python train.py --n_layer=8 --n_kv_head=4 --d_mlp=1024 --vocab_size=8192 --activation="gelu" --init_std_qkv=0.0471 --optimizer="adamw" --lr=0.0013 --beta2=0.98 --lr_head=0.00726 --schedule="cos" --final_lr_fraction=0.1 --batch_tokens=[32768, 65536] --train_tokens=312400000 --steps=6684
Each number is 128 + 32 x the weight over the matrix's rms, rounded and kept within 0 to 255. Layers, rows and columns count from 0. Numbers have three digits each.

# up: layer 4 MLP up, 1024x256, rms 0.0642, rows 357-376, columns 192-255
# down: layer 4 MLP down (transposed), 1024x256, rms 0.0635, rows 357-376, columns 192-255
up357:065101086144067124111155098132140053170174186175104164128064123110156139145130110136054114129122112117138123141124126135108115142090097133110130163130094161167149101161133112117083153059167111
down357:178090156134182090101114057143075113167119141044095090069101145136069110072116142119130120125122137186163173092122165159080139161042142104112175104188179123072118206032176124094117131153098158
up358:092147115151134159140134143095127143123186123122162122081070105133143133111150152127134103145145113131110123177170195178134132148129119109120159146136118116144067154119202139120168138105129135
down358:200137170142173140128140101238133102192145168162094172142122125102114066137101057104197082095177166174131163133110108099108124085152101174116081077108159191148111175112145112056071109147111123
up359:091139168171134098101150123101162150103141108138139165131131127154138155120093081136112151157120119116136197158111106148127107119142149143137103100084152110172129094174069140109122116134162093
down359:124110129129059156171109048197146146144158152088161201151153085064140099119115141122152115109139112139126059106105187127134110127094081162153123172125104153139162174132148120123128114103086157
up360:121201124116095157140153168084139095150105069167139159119146128172063164033123081132135157186112120105189127194165137098167173165149116088128139130116145141122105151156133133117065172097098146
down360:152078094146133100145151126113150142172167107081188149143101084057124161142137141159139119069136129122161139129053126184151143173112117108193134131133117200063073149150216132124100128094163107
up361:133103060124119096136124128070079104154102123165101095163046104097110086131127100105085071122120153141087139161092176159118128150059093109115059091192139139138110178184098149087150121085108066
down361:101149202155146106079173104107169151093099162179144068122083102150123177067148159054168117085120139152184125090124136123038122130145169052144089081116115107180093095160074136128133116101178081
up362:089114127128167169099120135169153125091144181119129174154118118105126133071111154149123146194061083127099143097123081107126124121157112124160117112173145121147139091135104113157147152121175128
down362:146169123108100120142177134152118174152135125099149088156131095149123169172142131158130111147206133100162105116117122124113125135152125114177080140115109111080094159176129091069118130121134077
up363:135091126095132136120116134136159119083088132151082093150141074134111118137116082136105100169148104111102164113045172106151102120066092104141114090131170162160123146160130131094195143115060168
down363:115134116175111119130169087155082129136103152127113099156104139134119169137094115087130126120145115149107141167142088158154138101187119161088086156131185138109136058071107107129069166170136098
up364:137115063163137026083104174093130071149155102079153163094137187123118091124136157126089084157224127163123167153078065096121067172127115053186119153132177129133096151154133148097116087140149090
down364:121071136114174185051167082096082138107075091111121158135120154090155136111095155117095116152133123091120168102132079087165114108163181167124131127119046175095117160125089085196132186085142112
up365:159154092140133127141159125159201069164158152132129143061133091146122109162216110173156141167140119120132152161188140097129215127060123098123153146181173157092149165177134109139124133168065104
down365:115102126182118130126132117085157128138092105137054091133134131078130165113119163103189114081123113092213153167064087173161091134138145164161041139128100134135086127087123172123089117066163144
up366:119156127086106154118174109077158099147136137101123201114073111108193172083204162123080152131103069101151078073054100110105163150092112102073104127077099194112117137167175133065113169120130112
down366:144162148148125153119128139117127105142093106184136095113123164165126137187117099065101105139126171149096131143099133113130131059111102087162151095082209088140212061130150148168112189177099149
up367:146103099155102079092190146166069114069098112104097168119136071115132114039120132154119118126102105086113148089123197176138198182155177085146125116173148175203124146083140161111146115174095062
down367:141042153167053054233131088128187107162032125090127142135161078113198132113127069222145093087066082049161131144104079126074067118102135166162139124206139067123150126126147067124138096209215129
up368:100106095135165132142126140173156144141136150075122120167141074132113156153147106165141120142135095167104231194145123240083114117064108118158125144182127171058097125149131137093164145078124090
down368:155164183144120168099119083085157158148128102149108140153147101140142184147168128079088157085136132066126080124115138078142135118137146192080122113118149067144121061122116138094125148167148188
up369:192161070153094220121090121143154114149146123149128112155110113137104093114142185178114144138068179131102144130145168170192085127110137148155145153128196106153050161182146126083078112075130124
down369:099113150144170069138121168095130135127033048125072106090083150126130178112083115181107147111129067158105157171134127147089161131180134160106070047069135113178188138082129120083136141109104113
up370:113080137067138108088139100118133082112092174148175091065140135086125133121109078118053088128121100089111193079113137135124181093114108069102096070181166138110153098080147130137125128075085097
down370:079128110108112134140115177116161120103168135169087077044081122157131090112139131097125134112075157183146112098135164119123096113126097088171120155073125159173161176153108151180199147115110224
up371:202155080138093122109228196127179132184110107169152125161098138172120149112122077159114155164118132131136111140092169091127113176105102118088156108176203145145135127112129162185101074131101144
down371:132127162136111149103133125136146131085123152101141133094124089124124109118101084080125160112110167140088141085127142158105124157105144088105146117107114125174128133157110120086177130156105098
up372:153071063137134106124091186099123156089191180151139113117148102152152098089133196140054126116123122096099088117095138148174123132089108148181049163134117130149075151134086135155135117113114098
down372:108114094124170190124158126120118120026144148119108165087102156113132088163082097203111154184146055110136181109105115153105149074195128100134197112145118114126128159163210105142096150131107090
up373:152153085062071158062136131135102105215161078109074078053101103139053131142132110128072125129128071133098173119133098138188132095110086042170116084162159170110145160169148130128120088161077160
down373:111115154151125137169094142138115109105155134110128189171117127151130135088107100077116158134138132113152129118110120102156171164110094125114150158126084135172191134157104106133067109126113101
up374:117126136105109138073074126122124196131118159129148113141064011091180138110137122145086151120173119155146160110120171125148140088112127108192124141114103209159148151152189086168119104087119037
down374:136129112170177149125059122122078183085166129116131143158126110163136058173100116159089150160187154180187182143109106150167131100088193101037176130180119102105081153144150155146111085083133172
up375:168121061115133141114095163172088176086101100065128117113135084200151143194125087119201123139149116121127132201187115152062138128126131154100136157132149192101127067114109157170148146093116070
down375:131106129108151132149097092053137059144118131169140112098117136063122077068152137166077111121106105142173144070106193142136172077123134083165114085136141093134148143142178155138078133148178152
up376:098101127167118159040103174140104130125118119132155126135091091123179153139132136151117092123159141146123145147050141137115175081130162093119146130132137172186026120162157092156131149100112126
down376:112141094117111106092122115124117127107113118189095131106090110124140125154124140056096139199164128096154143130123032131118051167172151178174144060112095095093112113074122150049139098116100127